config.toml
d_model = 256
vocab_size = 2048
norm = "rmsnorm"
norm_eps = 1e-06
positions = "rope"
bias = "none"
init_std_up = 0.0356
init_std_down = 0.00339
lr = 0.00701
beta1 = 0.95
weight_decay = 0.047
lr_head = 0.0136
schedule = "wsd"
doc_mask = true
steps = 3177
Each number is 128 + 32 x the weight over its row's rms, rounded and kept within 0 to 255. Layers, rows and columns count from 0. Numbers have three digits each. The size before them is the row's rms in percent of the matrix's.

# layer 10 MLP down (transposed), 704x256, rms 0.183, rows 574-592, columns 0-255
100:154176122126096073062131151109180044094091163119098128094150116191134017099164108105122137154143120125083146119162098107131137101092166163153147106142141059098165156151077091105146173106082088108137136117135119161145141135117145182131123112123189127217132161107081196132111123105158113201150073109118127113115115110121115164183111121106150140086158154144143138138071138103128083164140081103127140123120142114126103138061139158090117169096144147128139112123210117095140083079145110136059141137114129097121153089155082089132114157128174125158134135138178118140164114173201119112074185116064146126108085117126202140092095098177112170161148139081125151144117086157099089118136152126111091123110120183121131098098109093154143103168102093215167127126152164091175159140145181
104:121177143104139143142128115054113126151131134165155122111085123116093128123156121173134112127193126142112109133147167082173170144103081175196095133115162109126125064169126100145078043125099136108104063047105115115165156138067183111125083102088124162203101077160150142141094157167223101088156118095082115124075088161142172167087116137071096127120116158101062126141189060090105142148162128135083220127160132075088184158158101107144170105189120130175134081121174138115108156142147142155107087107134131140042105105052117171173104121159115113140172140113164166153124163138111133135130088103105097127105142112159134158132165137189093156164135116129164128124153134144113134154129084130119113124146086129082115105159124171145099171143126124094107148131160074092137111108116142
099:099141099084089163102125134127102099143154090091148093114105168099112192145085168150044138141104135121130160115137117124150142100102101165133121101164181073125155130122061100114111088082161107187129103127154082155098196066146130168149107119088089124075140036143148135121122130092111168100100118058137168112132148112138121172090178192093144161129114118114121151111146058169141156168130159149104117126081081205137186101086137076141114136187126099100163169079088096171127092113149215138079114144144107120160095131144115131143125082143079110148112133098121170140138111081098155107133141124125182085144128152209146111075110112076125141153128087116133139171156132120117124050125157154123146120138128216105121143112095103142104137082191061086142102154188124106118096169088129
097:042102088092131150104119139114167177094207147157139141099114091180130130175101091089121149179138115143153124114141112123144127120126114143129230102113083187118142114126135088145153151118152136112114139129116083129095079159135085134110116182150165138134143200164091165145155132079137123089082107140138127140152183160126110141112184179126135115078081137126076104105086138092183117113145180134162104171138146136130123175066154165155181152173152160157168134111122161173104111126131149078172183159120059095128131124147171105054153110075133061134153158134109073151164090121196080147135091135185157183131143140109104142150162131099118120165131123096161117110105148085136168161225139170095174202137138072110133149129158115109139086169149073177155137148152103145127101079112099
103:176146087094169060139085103096167147123149081104142083076145109129122171194062148085136076164189162096105169150132110120191138132199165115137087140140076171094102102093131144098145083124141189130153124138183150115113168191173152106096148093130147099164155119092122156104186106138133118150172168072127133095152136148148138106119165099140143076120147105150166122152163095154172143152139131128196140131080074154103076120158092123082148134134125144134165131083166163189133095212127100135091209112122148148120134108138122149182108130152161146105093074126075088146118126131105158123145136168162169184143137156091094127123104166166196114130130169106067071084105163163085090169137120111173151164173141162118161073119110164115161111091120104104168121115078183143118098091147130
107:114114104097113084150146041165149113169148068139125126114199174094114140126107123161145076077170119144108158094146102094140155081127147109138142083095132132133133071161097126100177169127133127075123064149129020107126116136119144100143118205099157108109109106150103074107104095152153174102127134174177137129148074133067114156104138099114139054113145175105143158136055061105147109167171133133095135124157096122175186153173152150179087134143159105127151135074146141196115112112091109111125124110107176130136118109096133133109116142104137124122105147116185087133113145052146101154058168112122081047096135119131109056140099107119091106062062124180166166167104168139087082097116119097075096076096088122096099078106148136110115135126131116131143090162119126158137118087086108
089:132127067099151182112112132117100182145159128149114124096143125137078160168137125196116108161107174158145114094114096111080162185067104131145113131073160169133143128119078140092106127114103121083169109160134157085129092170111146177136150141129121123116099177164123092145105097077161106099107167082173113119147124098154146097111136148162129103108157194197090079112053084136135139167135171128101201121167066161105172173151092121118111124125097153133108213098122111074086093140152131114098112063048086104132155071078120118168098102110091133118164119102122122151131121140143108170170176089090162088109092127106139120148126171100068134159165123064103097113161117128105116165086164179127087160135109158079194168073099152115146151096131153154081158083129125148057178100178126
103:166134092173098170140113166165111133146111146144088125120101181147182065159146156122181144132134096124140126155112144142174106144098174105126186111056110129170141173171126107147126120096141135123173233129145075083120175154141137119130161097141149214130154086124116140146121081193139141113097124013151116147083149109121158112147144148049110130168078119143111087173150105135074089170134084138094078154078109164111127155121091120111211169176139123122106156144152147136157127128120153172146136133109092138095155063142117166141082142134137135067135136181127087092120193107085161078086103161153105178071124133135204172132123129122112111116173145130140100110154137109124105070121166159128129093146092124159140140148112157096067099188196119128088122127113110083138066124111161
107:082130128190142129170089095134101145168118126104143135129149099126130145122114086089165090109146151093116101163107153095115081107159075121150117135137141126156091172081176103152072170086127112129153124178173093207118121108098123119142162152178141098176177103149146097080169108111104119150103168132174097109137151146114180135134143132086117080159129137119148087142057130136166122144141091122113116106122130108157102075097157189133103136147076126159155174169101134160129083081172108175109133158113159152176154158111135170127133137069117157140114095131117148135094129134088108061110144157136148074100096070197142127108163118102186139174116118082110074126085176121132129085122213109136107164156130184107217178160127197164128200105194106116119125134115180159142063061130213
094:154242149114139114157094062130110137151105084159085176132168107105085135115162115091096042095112113144114117188122092105126160071144119200178144095118094121200125078085152098129153097139151078109172105136144149096103166108104135137105168148118178072113170131094092125119148126086099130112142126150174134101161141118102138123140157131150123106098102099165138220154153095122163155113146074174135176136130066185124098129133169137148135137137077107122151152130178115130163183101156145136141146124135036145074116113121100163114090135110205101125141067140155095066154136104153173103140157157154148146160138174106059122115104167096132149118096098147157114148166172182130057137143177113139145157133093152100175166122047073137168126107122115131110115072127123098152122152085149
105:106162186117151160069134110112104153130161141137169114108085115133110057137199093194149168150076101107067069132084142134113162112113100162102084136097106140117109149164138190161143150118129164137160148181139106189176116131099174085086120107141121129070090112127089080166185092101188096200118105165156088183175073104134132143123125169141065062130131144097124150104062135117130136117129107159123105090123124115148138120122112116062179104111156137097134120143111094168135152099142178135179154077192137163138124139098069144100145115127199167126147151085107093106189091132139165152157153137139133132058162159127195150146135150131188090144148110168114117080173138142172107143115151155132107128159143156106169144188124146167070178137084129090128168144196133153168115167101100
096:061170114133135203146102078111149158145149155128104123165116088207092167109135098115094136059159139151121139094156137110140154091145138153148103129124138171175138138109146152118188123117135156047170165088150145138090106127169103137103129057116140130114106143138150070152150149069111126097159235123065128148128144134134138132099189157144128073102141142177164187143104121141145127102177124115208130140165108114142128091070138103135130106119092142130096082164141126107117138176095165174087119175116133139136069127086127179136231098147070155146113169137138141166091107066102140143132100136147084193148127152170080151128088150146147094209167103109155070152113172126166162163154130117205106126122101118132133115086118118178120099169179149153093151122165138105147076127174117
096:106145124124144160134101129172066085192140073112085131162122081107182170128108106104226093142127212119135136167111149135139126194143165114140146095153119137138127115166127114104175163108120079147107138123070148137168161088138100098158162094165115158086100171169198145092077095124150164147071139065101068144125107178176143122202174137121092161112153154132153085136119175103156139090143102112129082115129116050159124164067074109143100171165126100119129061123104101168158151111070147144131170139116114102135097171105099147106154090121085126144022113147119116132116113182122134141129164137150145135145091118159153116176103028145119124120118141132124120095092150107138128111141075090162219163142157105144100076103083151139126106117076134139140141115131128100176102178141137
103:129150090118129137149119102132137080079071163073142137141118155118137108149166173181169120113130056125133112172116136159107188144178116141117102133101091132143156104158193107104170145175108157129145134076089147170161168168112151160121151150126139192162123175116183107124150118202154156095089091143182157103128105151112113135132185119124122080162037171170136101158109088124177067143138166090105144106139058166112148099110131092095201112134113102212136100114132134106154139115181095149030109131187163115132134186141075108129127163111150130078134180109128088167196121129165179152090133132132143101154110186163132088162157105127095128141095155085135146084138075155081131106161117140124171125115181151103119124205110163167205101095106133143144104123126150127114138115141184
100:137088151120096045125138132052165137106117108131135079163152159066118077104083120169069107133093124079130106127193106198100148137080130114093087111142120078125063119111072101105156140112168189181092161143181149156029084112130140136071150136161113157123175152195133145136132096093127151101099145114197089190133117165113109106109137114081109119151239114142105121151133100121157104190125122125083155174159106174179103111113155111134078067104128120122158115111119072116101150155151116142068150158163108130155111128155070162110112108140134150089119094126113175092170141137122152092127091113130109176117104082153072097083070119147085102092159099163161094144146098172140121173125142164111157103155166138093115140166126057144125103120125124157120187141080137106139114148104111
104:134147149176151120102093143161126143122118183120109133080115121081147136070187065082139110109129134133176073103133103116131111130117115104148187111132112162123133116150181082092078134135108099106131109171108156125117131164169148099140145056183156190156149082146081098129119145155075119094126159150114124160075093154142151137069129136139114137064131162139116088072103113115121097085160149083120124141102096154155102103168058174118122138140127195106133173066099141114141131154124131149132152091133135047104109080067116087154087129168118086071189099135187155121191109139159102140112087142145140127201116142154130193097097089117102177096151150143097135159067227136148088132167153116135104143110111116141133038139139136144134106130189042171157104126159163125122148084120196
092:095123082141083068128128112123110122174180147157118139114101153137070172132162122060092127121106111162122168141137212105123148146156131106067100153144145089129088088180091131096130111106134137161105181158151168185095125090139118090153194102145065154150105158096104112130135167142117134193141160145182157188128146094104129128128130110139080145129124093145172133091074094109147114156143129115159075159084076045134106113152078108156118155126169079154097128190130117133137138140116073152202149133128147153113108174131101142104098128112203085102154144110153135084195117112135127151137117131124178129091141085155163055145102097168217104093168177117103139090152101150110110081163115161107085139182094113098192110147108090159121116163086087082130151089190119155095118106092192
096:128128164097195093187147114146143134105106130095077067116076087131135106101070106152203114119166165098213155121121125192111146069115047130114133092105125124138111156093166109160163131064184115128118117194143127117133120116123139138171096131145113127117098144128165101086143158115150201107101071179090165092165099159177098160119138106079149096042143137141163107165189183121163150111143102154179108131124128117090098129125130181115131127116091095121165132133142083163178131139079167158175144160126148114165107081111170155098118109141118114100095060147142175111145083158123125161060140118150097115121122118143076155066134148081088148129140088190197184192088116149103149170142163176155178104129138124130129146134184156126102147114093103068106160102188127111118115140129135
098:147079173084111102094159127168117119132122091082139140137154187168153170112105136130151114165148104128103116126111079174081076128124122123121164131122099126160113078086103108082129143131142096112085126139136186173146153103151166142083107154161109111121097122156137116178093147107105097137155129152116109162088189201091127142188178148149177078131161114110154155161178118104143120154149166137159158098094143162138130087133123163125122150144124138111133125117165192121119135110114163123170137157091127139159132144125146124101132087061178152084056201129138137066041144107120092195103088122119135112116124219088112111135135139104150144117129156119173094172171072121077135131134113138143097176148159113093067050149084108139089212131123089173016109130187168163195137129074128
# layer 10 MLP gate, 704x256, rms 0.187, rows 575-592, columns 0-255
099:174112126083167093123145159178095132151082133154121121084129126138103175112126149146128107084102157051129118149111246097133118163135119097091142117142115152169154127112140095145079082099153117097170156152108154081152173137120134150097069162087160118125141160121199158073156142116092093102151121084096100109122106128109076083145084098085067124122128167130112160113107132187122113166168087117093136104165109150098113159155099122096133155166174152133134133113160089099142114116155174115123102078155119049099115150155134122140132067125195131138128140171105134166123139208063091096121144101197162083165107125089108124185158175230088141135110108141091116065093090169116135129141142092180133090091100042135170148125131176154094148134099138106095095155080153139101138122175156
107:056156120181106121145120131131111109123135118178139087086089145113142080121177187063126147134147131138147140100098106201123115148126120153088076120158109133108094155089143150119102098141134141193157119147100133132135094151125118149171148068100080138094137149152115117128161113169142098082126143124147130174148150186101164141151157163066152099140117170160098114141067189124110136151045164130134153107129150093115148167147148183124136110110089095167178090204171130061101106101169092146093117188102127100129115159138136089124176110126101140095107052079137156077101128121184115069124146115139100069143054108068200154133155119180105063085161123114116097164164172152101179114099127083089124072098137154133181100105177142136187137134126082136117160051122165154120172143152145
096:146121173120070133115104087139157164152116199089155145151142121132129098075074097090148180134135111109093100192167116111110148097128066173147176137111109113173122134103188120069125159155205152087093113143169063131090131090097089094145120157096171083113108089149126079132181060138160073069152134130179141156080171077117129124105130233142138141138113124103098138187117140110179161091114131185103130118178120132066114167162170124176196151153141128170154116122137139119149125086115121087127147144146117128082113113163223088158116098127149127126141133118140133120147172130146099113193147138143151164099147174184124127146096179128140123065115137135156080142110104103180083069125084180149144105142150087148105169078157122139079057136103159103123095117141163142151138147134169
102:146133114177126123055117099131098111131118084109155132088039101206183184191147191098158125172103122159120083117130127102124125114125087122166177079081158129148095174116113144125087160129116105150145104083128157114150110131109128100105118105136079096149180166139141105128150116119122106138176099155085125156205170165167113127163155061135105146193099075114156094116115161130151126097095124142085067131177082143098099179185148140135078071191128189112191111150147140126147105138102171104062176122131174094190135109146131192141143125137098149155107139164110114120116151119176127116156101114131057103171110160133129111155155204110187096116109120181072131165136166123101132124174130100145104137161186067123143130059191182114119105158158144125191109124114161155139123123126122
104:123107097186081095093132173148147116136140127151168159107113154128124117185097080151172115086132176060165125125139114147149092138120130134107137104142104087180086139075133153152071108111148148190094095092084089156138142137037103110164120124106088105093133058091180128107141141197096171105081130119105084126121167134079124132139141127149105119098145177163125144135159139160192146093095121147134116137157115158147114115131163112165127096160193159147125174116150168139154189206138126142097134122128140120121093172125171161180152175096103148154208098181127186115069132114099082120180056124171069101176108126106066111131147108093088118134164153125101128165094192122216120123132156166067130142115130079151171153188116148153093106127113121190080182153124136158120100105144135
096:098100126170182047139120076102144170133059057191163157063139129075148081152174134121085162116151104101146142183117102109148136120110120163132106135122102165183137048135161100090132152182185081105090107120053158065173120063139129126101166169115110094107166138112119129094123160125131106140129178102070121117117128146121099129150123141130146157123115120125102123198101172090103120116187136082165114136122160158145098139134162120159143023164121151100148123162165164183113127156125081165200103129152111151132159147202198140111137118086138182097063157079140168145147093116125099045153117146085098108122102122122097157128142148133175113084100094142078129121066086097102142148110108082114095140116091087094136131123132109111115154153066142105142163117148079148109145131121139
101:182209095157135049073126123123123093144136107084084165128104138163109101117127153117125101130118150100135117085093150136094104124138092157068104093151140106091120099084131098061188122128172106166097101082129090112124120129064119175166128181142115064129173147134101100186116136109152080106161131115125117089112101082168141104115086158132147128097169121107136114223156126176129143117105112107138135147119184203144089143119163133126140130146121145167084123129106078120159118106072040160089104144134117081135118064133179140127140069131169110124177171134141134105142123057133115140087092143081137091165093085086070177106131067152130183171152184121105162151106183185054113168159172182108142160156133164110140157122142137161166114109125090154150131145101158167116192133131088
099:186178156136167183132164174127104133078089088147109106121112159119054102124099107166166147115076113209131138123113106144112152113104168151107108101100111093108142096108084129067127136128161162141100125142079132156117128110096111122188111090078090159093161114110118123110117126125125094141138186126102100087111119126165217084075080151125093129145098166150080134131121076194080101154117100103117106103119075155176083083151103111154115151121088104161133151130179144122079173067102145078177102104060088139114086104147137138161059102145108182115142168133117147150119155138103128155197110078178161122162173133147162144090143184139159129095086136101106134168133145144149133089139181173173120105146140163115124068099149128241132161144097147185141106076169096088149116136094085
102:168132166127106107105111081047144177151098120110101193116098142102152102154122166100112098089108161107114130170116134170136114154121139102176136074133107165151085099054140116142086122073135102120123142122175109093091149145068108155142143138158180123108166095133053136152207110081170099146122132097113162161143152082045132113184099080137169202142109099120155155132110142134120088133116140127112186070181143134136074121155159102108184098175110080129172142157188169087157084127152143158119119097139132117112154126109086117162150125136121163185150124171172143125117075143069121070128140183127113145142108119188063112103190128165114153143112168110127063166127156113092123145153148180138117076125118111103143091090169089091181138066095066190107069127102138131124109170113120
102:125094180159123128145090098133163143090142114168186111130141109161086152090125209130133123121128158132113110180149117166106107160070147140150199152135162182141131154114140136085130160075110110130138086121138123079071135111093178065159132123100100097082126164122160154123071059082157106138182177087097168186121131152133109080056109174106170135114096116137162127176164141173123075128098165155140076153155143127084124104115118102038200101146147117053207159126139137120120112150082169137121149125188096131112078140107139090103184142099162155165155098090195131073174151126120119112136108133157120123028095139132155186118140187080147100123152151119068146139112156096105141124119143099099152160098114112107147125121134125127112180129149148133131064160110174092100190102140120
098:145084105070147128091127130097115126140151122103148151130153066066145140130095107110169107139143076209177123155109129167114118125163135158177123185128159153060131126120112136118081190141104124137185151184147115067133126119155141126156158139119071175065092141123161160172149138170083104128164157121039081169148086139191090144094153163144095118127106122103096121118105102101161168114165117073116098091132111072041052112112174207071116150185143151131122069137107124149133111138133100031076088155120158162141188126172160158122184114140135093149085124163140129114122097147086136123151111059155138099137100152146154098146139109150089174154146103082138133106155094147132153159094126129120093123163124103144148149110122178125189119174136131142081133166092143111170090074177129
097:076114134146131142133132102117171173109136110144153149077159147159146152135193146176139155177109112109163134156077163087154146116066168103138098133124127107171114100188102137107158141161147129130126163130109151111199089075147129171134152182173144141163112132079145098125127071178132114209190132190120091150138181121166131187132091116110089125152107076135149150134195173176134141163122152147156077111181054131149113130062133173080074117139173173173185092122141126114122040155160139145127106170152142107070092199121130152100156145127120124079192124154169133159105158163085144161146099108127145128102120087126159085159226123112143083098083146099121101069122096109140123110157070144091150106126155102086116156133159120088106075129139108133165072128137104096144106169133107
105:156167074163118124154151093161105117086097074134117113160090126182131180125121130130155151147112140120144148108087118161161126129138110148118078146083133178120122150072145137067107180142178140097127116155118117082141190178155101072132136145147110177090136147151146138116126151180107140146144187147120144163148072121132151170141164129096144145090133147039096121146162117106085124189126133071088111124130066138058173078106193078163135057137100157157125091154105104113091123129127080052144147080163110112111105076153124107133155212092124121113112052106057053123136160152087154135162129119171163127147107167137131158062118089114154133201191139074128125056103132106097093108146158138114110150136140126143120091159120080111090084121116138176173196141147156071106119120110108
102:121086123162153069064128105091134173115128094118123133140111126119152103108087134135130144118117115140147112106168140141091169154115097105164178157161138101072085155159124122216137123095157124131130139136188143135110090135055133171122118148091124114126141162181177177102119144151161188082064143096139103155086095124088095169089072176139188125047101111018162080184155125105125059100083164162083204160138158094155122102108093127112142095126103116075177116150146110158072122122121099125134103147092093186092146127182102072144112102128134078092112112165107135132169096107096113143191078098161073139133098179113134096109119101114126187146182085082102181165120128164139122143151120092112146111129145152119175160131151101135107137099127159076088152143133117091136094135092060
106:121062117115126113168160127130103110180158100155143168133115081111147122073193177109150147153159117154135156127122143102155157087060149118115171073147121131113188101176142175160085137112137120123160159061100130123138156193122105175158114087145133104134115090124089148110160095125105132141172095125127085159150162102075106141202116148108119073145100154170116106189186098086111151167128134166106125069083143140136096148065098155132142117135118138083173195092083083146130108119100112111167117161110132119135089014122162128132119164134193096164098091157124123175056204164155112148119120131107125108129089117140162107116165170111214104160075160142116125171104122127127051111099151160171095103064145121170114135140108084151167171148123107118072115162133171092131164097163097
096:043097120083059141136181132181127170093145124143060114107120146129140140147140163108147140103111079183094122127153117128142100135081074100137110132109187164122155118081166183131197121147195102152115144095149056077126139090206082166150138138131149065126117148112168173139132147132106065114145126079087190199120163158112130119087145114164129128085178080207156130147129106144114133111119108129172082153108148106111148153126190103047139131133104118178132160079119076092103127152156152150187130160160140109120150184095129153145124116114104167109114141110107144157074073119098156174173051131064073176131118158079114139151163092121164119085057141110164146148131126104156122085122150110117121115172109130145144108125109130099149159098158140142071110112156139066085080136129121
094:072096145188089167146066115093114110140179160088190131120187129104093123162138089098168108157099134139048137128134155141104113153112152111109126152091069086100134150126092125068128100058113131121200143074112170066133169144151154106204141109083080068089106152136083102122109160068119129146143126143134107189181159134213137151154132171117153175167115201110128162142096147147154103115124164142084148151100102119102177125135091117135128163164113081056119129121100103139120129131153128147126121137178123102162075142087177170147196105093089121105163161125124135123048118118100113104135112130156132109147106088111171158057153102149173158181105133081136083098148143109143123147178198160152136139111168129084107147114144129075134141177133158120191135176109109120136148154104063
100:140070101098123124120072137117136147105077143125104143111106054106129093150074090157157091132081151139176090138121066150116124109098113096137199150087119154172108151114157150157109096130161107198117111127119138121166117156091169194132088052135156114156145159110144061103128148120121134143143102125091160163121138119112129162133148158133046150163209108120142115148080078147147114119132096098102097047123206198109130158138096131141144145112133162129140208177125164146168172114123109106091146069131049142102151118161107139142157051139157147097097068144114163132075151146172090094152098143133133084136097143173079173139112112116153149141116049102177096134091125120156187114146121107078073130103141133151134094110117153136134174120063171162084091132103149164170168189141103
# layer 10 MLP up, 704x256, rms 0.193, rows 575-592, columns 0-255
104:172113162099147112157134094164114121162092190172160166155086138136110085089144146126166176130157111152137145117142138149132139052180130179121125109126141129155123086106178145151101071098133145130179098140171182104164113145150113132187117115082141194156098035111166092047154119061143122085163093150051073112081165140184144091139109173144075159178094139100108103087149164115137169143206100133123170177141171130143103178128126098135074094191127122113089103160138113137112070175109143106047092172144152147132114147087157122176098106197127118128171094104139155111108178161118107135123095136159134112145169091118114118133167046063120117190146169072141122155168097104140145139149092103111105109101099165104126109146120113164123146115186140118144129104152091095126107147131114
100:113137138131067119094169135074128172036125116150146229065117104130078161142061115144122119156203134136137116146120129120103086138127103113142134095178138135109102154161143108153138157141107144199078127095123147144218139082126181114104143092107176137151209069164080171108105136134144136153163141105068095134134140143141083104130127137095147102133130152130112167117186142105136134119125177146131130099136156161171164088129156103154163059100162096089151138128109053155113088145125128082112121142047148141126106106093078161149110152134085121197096115115159155124113092119078203097158108117064126130124190141135080080137104122151086099155117142157112140160155074163115117107126161102157125152156079184172213154155097087203112139135145089125137136162083143117149139150145130
100:109169103110133151163155187130133130097149137120116110110178105115143090099121114112148069128116146143186062107136122167130127140098170072118129176138134103120088101128101150169197091153090154135113182160106142120126152076068124119122091146176112207074078126094075150093131138086112108095153129108090135164176159135152156120145177194089143136110106210122115108100065163128109164116151082128101090158198161093167175123080169138138110126140210142154113160131135136164128154118130150108110183133155081147119212166139156117108151129131102111162073143143126139148100109142177123136101140135177161149148150118143123101131081045067134160105202145080174143110149172093085146141123135157145103182127201114178118173134097179166149124136171156141166133182122155058063130147111131
102:138113110118167090107105103169124058116096088110099133163108106130172170091081145168107097136107153123091141097163115149157098124102137130132176070095117063123062170098098130127179134111164182105085114091074110129155156177075091073137101081143115108184080126141135136105108083098125141161184158129123126114122060080137124096087125083094109112145101182141090100072138170149082095134133132065146142130083140152100097130169120144133099160136137120120115146104132105156100131135114108118143175111104125184219098113138112182116118127138164141135120085096116182136121091179142111121102089177144177128075098125118188161152083073154161108119056147118104176094089147121088042171143215142087117133132134096093150128089118156110124051138115086161067167114085109111178094172159133
107:154152094164103124126158084077132143156131141108096121153131124116115116130124132120077101100162167174147134161137103179114167063178147059136080106122087136185171136103099105165101087131191191140105071127168134116132162140155161073129161092142123160110137108106074157049132138106165120129133105074146157180160134141134090156078123110070123132130117156133151133096128148121163119100148146113117124139145131115112070137087138075174070131083158140139076114090099179159137115168066120172087107135123197178135178189082123183147114085122132092163160103186083074163098136143142162134107125111103132148117155093157129165123075152107165145055140154184121127128117242147144076099126184123085103120114172139090130118131168188190078154175149133075143138116114103135140099113088177
094:140096162112150123202140142128148159094143100147162139153160150135154155091204117141118089163118191115146172125136170178115146118084119139133143144131102111150146126087166155147165111159122102172134145159118095153124179159128064073156114115133172143119167134062120107082113136077123063158076173140150137101076170106123107158133137064103144167150053135146192146084102091123184056166090139109114075108113096102105108116094153163077102154179124098147093075144102143153169134059112090097136161136185167124094153167136020068169095163176159153124155167165159099176204176103209112111104167153144164104175140122107107135116091109137154134147180114126141141159098148139131125135121132134132122170153166088179090152139166116169145080093131088120159124157127130129119084105148110
099:186181118158105172165133122148135179138134189056075139096092090111091118108106176101146100168114173113148122141085068119113059088163107161158098080089133118163134135135111139079099113130115116163140158130131111138146123090056149121117154101151130164080131120063140120132128107112175097111123103098120089116111173172142096116079159111115101102198115060076120115170136157080036143124081076133159089036149085151105100129125097146133199163139110098146121164135100130142114129125151087133121102077162126095061157169149133100093087176178127083198159117184110119167149104130095176116134151146152161161121142090169178167153151132094150104095181136134109144088060082142134071143127128081063076155102142171120146147165159140142168099165101129141142144135160143132168119115145147
100:067147115167137108097158119105165105064150104105129132140122216110032114104136181167131113187141111107097176136060161153153176076127117109151147092077093100137173133121125138154100107070165149152160096114069149141103112091160134116168154192149125122165189144138145139074150131128085139154126132124155042135132128123104130138074165174082161127161171111040123136121071098158125118166119122116151177127133118096121077126161104105145131132107160133122117157135087096155130084126133168130145121148110134125176141086102190068133141175094129138139126138103085097119090082140040112162142151084081145070127108099170093082134144181081147123120088158099182130155104160130100110087084158157068144102171089106170179103171102141159131193129168084146120164114148127147162077146139096
094:118144156158101123210082114114095085088129099118071123139115102078189114145100140112086114115088146149121116159103102151150144074178180115140054043122112116096112122133155138095108130111165119134192154100137162129095127136104082124137111120111124092184105137109099121086127158080119056127122156115169112140127165094150085131122120145117034106119120118131115089106092088084178172107109097156132128158075162149057161117137083133134114125181132115162156142139157150121092156164119043150140093187092092169130157076148120114180101114139127091166128156119120117130096137122136122156141063142099131192131102170100095156070103132094125119116146091065093118103111114123078116128072042201173109167112095106134153115092066091174159071168168131135163078115073107069118153110144159
103:146089116142060124141110120160126165110156103138104164129092099067153176128095107118112200128084085141121122171141158128160137130088100086077170111132122095101097163128134118095180143109092164098152164156121145137164140134097136102156120118089074148150117120123064144108119136100164144164157091097140106158089117123144173100085126106179099192101123145126109145155091069148110103112140127138145101129089138106089114158081132092164176147131156111143112064125144108072170106132088092195147119141169139203121091156117104114114106166088109146071138096106125102101133133115121054077154021160089183135085099104087136101202153126051129050179101181154103136101189087104097128120090134107169138094176097078135062105094144125061118122103175175169134110120141160130159124077100104
098:119109088136171102197117172102077072141106136143148118151124121099142091110125142116158107094127105195151146104140112115118143154158098197125172147180154167192149143148086163074130167176109128108107145137119123133124130088182165172158142084113119149127164139134148080130164127076054162128160156102096121130178152137141083115104075131174114137133142103238147143110106193155101119139200124120103121145201122114044156100147169210097178126157123087114135122135170141137124110089052161125070102159127121110167140119126141119053152114152121131096106138149128215056114132140146148125171081132140119144112141143135114115105114117128128116154123091100070120169132070130114131190129152152141152071101185147130103148193117159142090101155172137086078202176118081090129150115138105
098:108164087112139113077145151128100169122149182098121130122165121091089171111120149132107149117115087122116095065129185155107076103120082139107104129087125123069076140119126104183072129101165151103149151161124109119100137146120119132089144178125169149128152101156125137152082107100044134121142131105167115111039144155139150062118180111174213151097154103064117115071065126109020167114144123073117129124127155164072156105148141107196061094124141116145165187096129143135141154124190115120131148105170137173155113083149148100180081124139097091127147159127088083143138189134094110111113128128062133116101151098142087155173086090119111118176073142167116146148110139130157137125098166107108068160163115096121198169091188093142115126103150117148119142168150113079084111068135178
099:173078141135111149109133214099131129051124114136107099091143134093140150149109157183131116100164095089133167131122111175159134153070102103078078097120165132116172120105212100124060168143089149152129141166076063099122168164162180164189170109161079111160151195161155151109140152131149131161114109184169135101166115149048166108144161146110112129097082152133154085164171164174076125127120145151113113130114125143093177130118165115117167117130131121118078153106074142118159117162121151127145088150202151102188178179146174185189093150127167118126158139126090160123111099108144148088093134126178150135077106165146089155103083181188102130124116137111128144093124182135068119132175134137173135108168131087064138124082079116109105156128099136172118085121189138156145131132186149
097:110204103083124152115095177161119140089104107166093146102063072100125125097081162239108143084177112122185123145146144066095139168117114116162156124134173204140156143164113132126086092133139097062110159162111145138143107150161104100101200121134128164136133121096163140121120170110135157074112085071103162118129111138109054104107185192096112146167146121111094066158167137163146134122120099119106104096109127137141109172137166083142079159104113159131170106078130114159169143116163128140147135134081143152154088179099162127096094141106143150121141079171126102135116150148084145117151133127144167093097167150095153106095118152159159142102131120154087138192088159152113197099145099191130168174128121076119077213090156078109187143160125092137136096101162099062154141182099155
106:136195080173183075121094173154159105111103173124159177176115114118130113143143184127155094159130100123139060091108154128110164088051157186132100106132159160145113102141130122139129111092134144079147131111068113135121081139144183106110126152139132134168154063098057150193157136073180167140155113185088130088155141190115118143159094107071128148159104082121149089107197168140073113116139143133155144096176136155099139158187118125109145098173118182075144131100148108094056104185132083136154129111116107060162130077119107173087153149159100158121110151174139132111104126204132137095134139117081176080128099062136164138151106143143177164115106115144172105122143159097103114139133134081142140088133130071149131068117184145130163138147093092189154108148150183065101160139155133
100:127154193176103107137098108165126134110064225062132122066139176099085118114172132058096151131149121151114117122179101074095103138092115118073118112195147149122123148116179130168091113118128122121087106169171067091176159150142073166189138125173141144031070150096169154136143135144050149141106114169134164154082199134066112117084130163135103171091095094180107146142187116151141141050159108098119118126120160142163139102160151116144099125058117124123110109112163133127119103051121137154100071138109145121120134108151144138082148076136153193126141111105125105126119152169107128136111121083153149094136146178083120108130134101126152087098152093149110112134117126123195156127161158136110163164152134133184164169128122140075088141111106100140096150100109178074115138148200084
103:183129130143113130132173166137133129122111164141090131139174191156094130138082169133179128109087109150170179159120125135135087086117089182135097133109159131176150150058219101169074186162119117153079131179154161179153148120118063161121142158195188191231100124128174122168133101125051111119161158145143100101097059180079142164104112101136110083108160109114137125121115119116132108112125097090150161118071144105094080128125122135117176118150147111122122085114092119130162087170114122131133079130086182148099171115155160106138092118089146091120144120147100104115111153161104127088152124078082107102124147154125147155197073183110124075170096160137108077083115145131140144105126138128113102107065093115130154140136133147177157123163096111122115165125063079097200048097128144
098:096097157132104130198159161060198172130096181152157169084123098104154130141138097161111121134094160061176143099115094137076128143102127140112160157129155171096119097122133116124183157143158081117064116131119126082133127144111141130128132122166091187100121186111148118094128133124130133127139143109112149127038125161075178166173117195208142171148109109082077197172118089163133134142127160143082163111097063113118136119156138208095143152108191136150159103127155189112104139138080159112136138120164111097132215159137110083135132158147066090159163133133111118121077141140178069099158193152108124086179173170145141169126108145138091134087064167103174128138126080140102144121086125111071094143118148135163119113142095107159107104151131119119063133129164180145170165070121146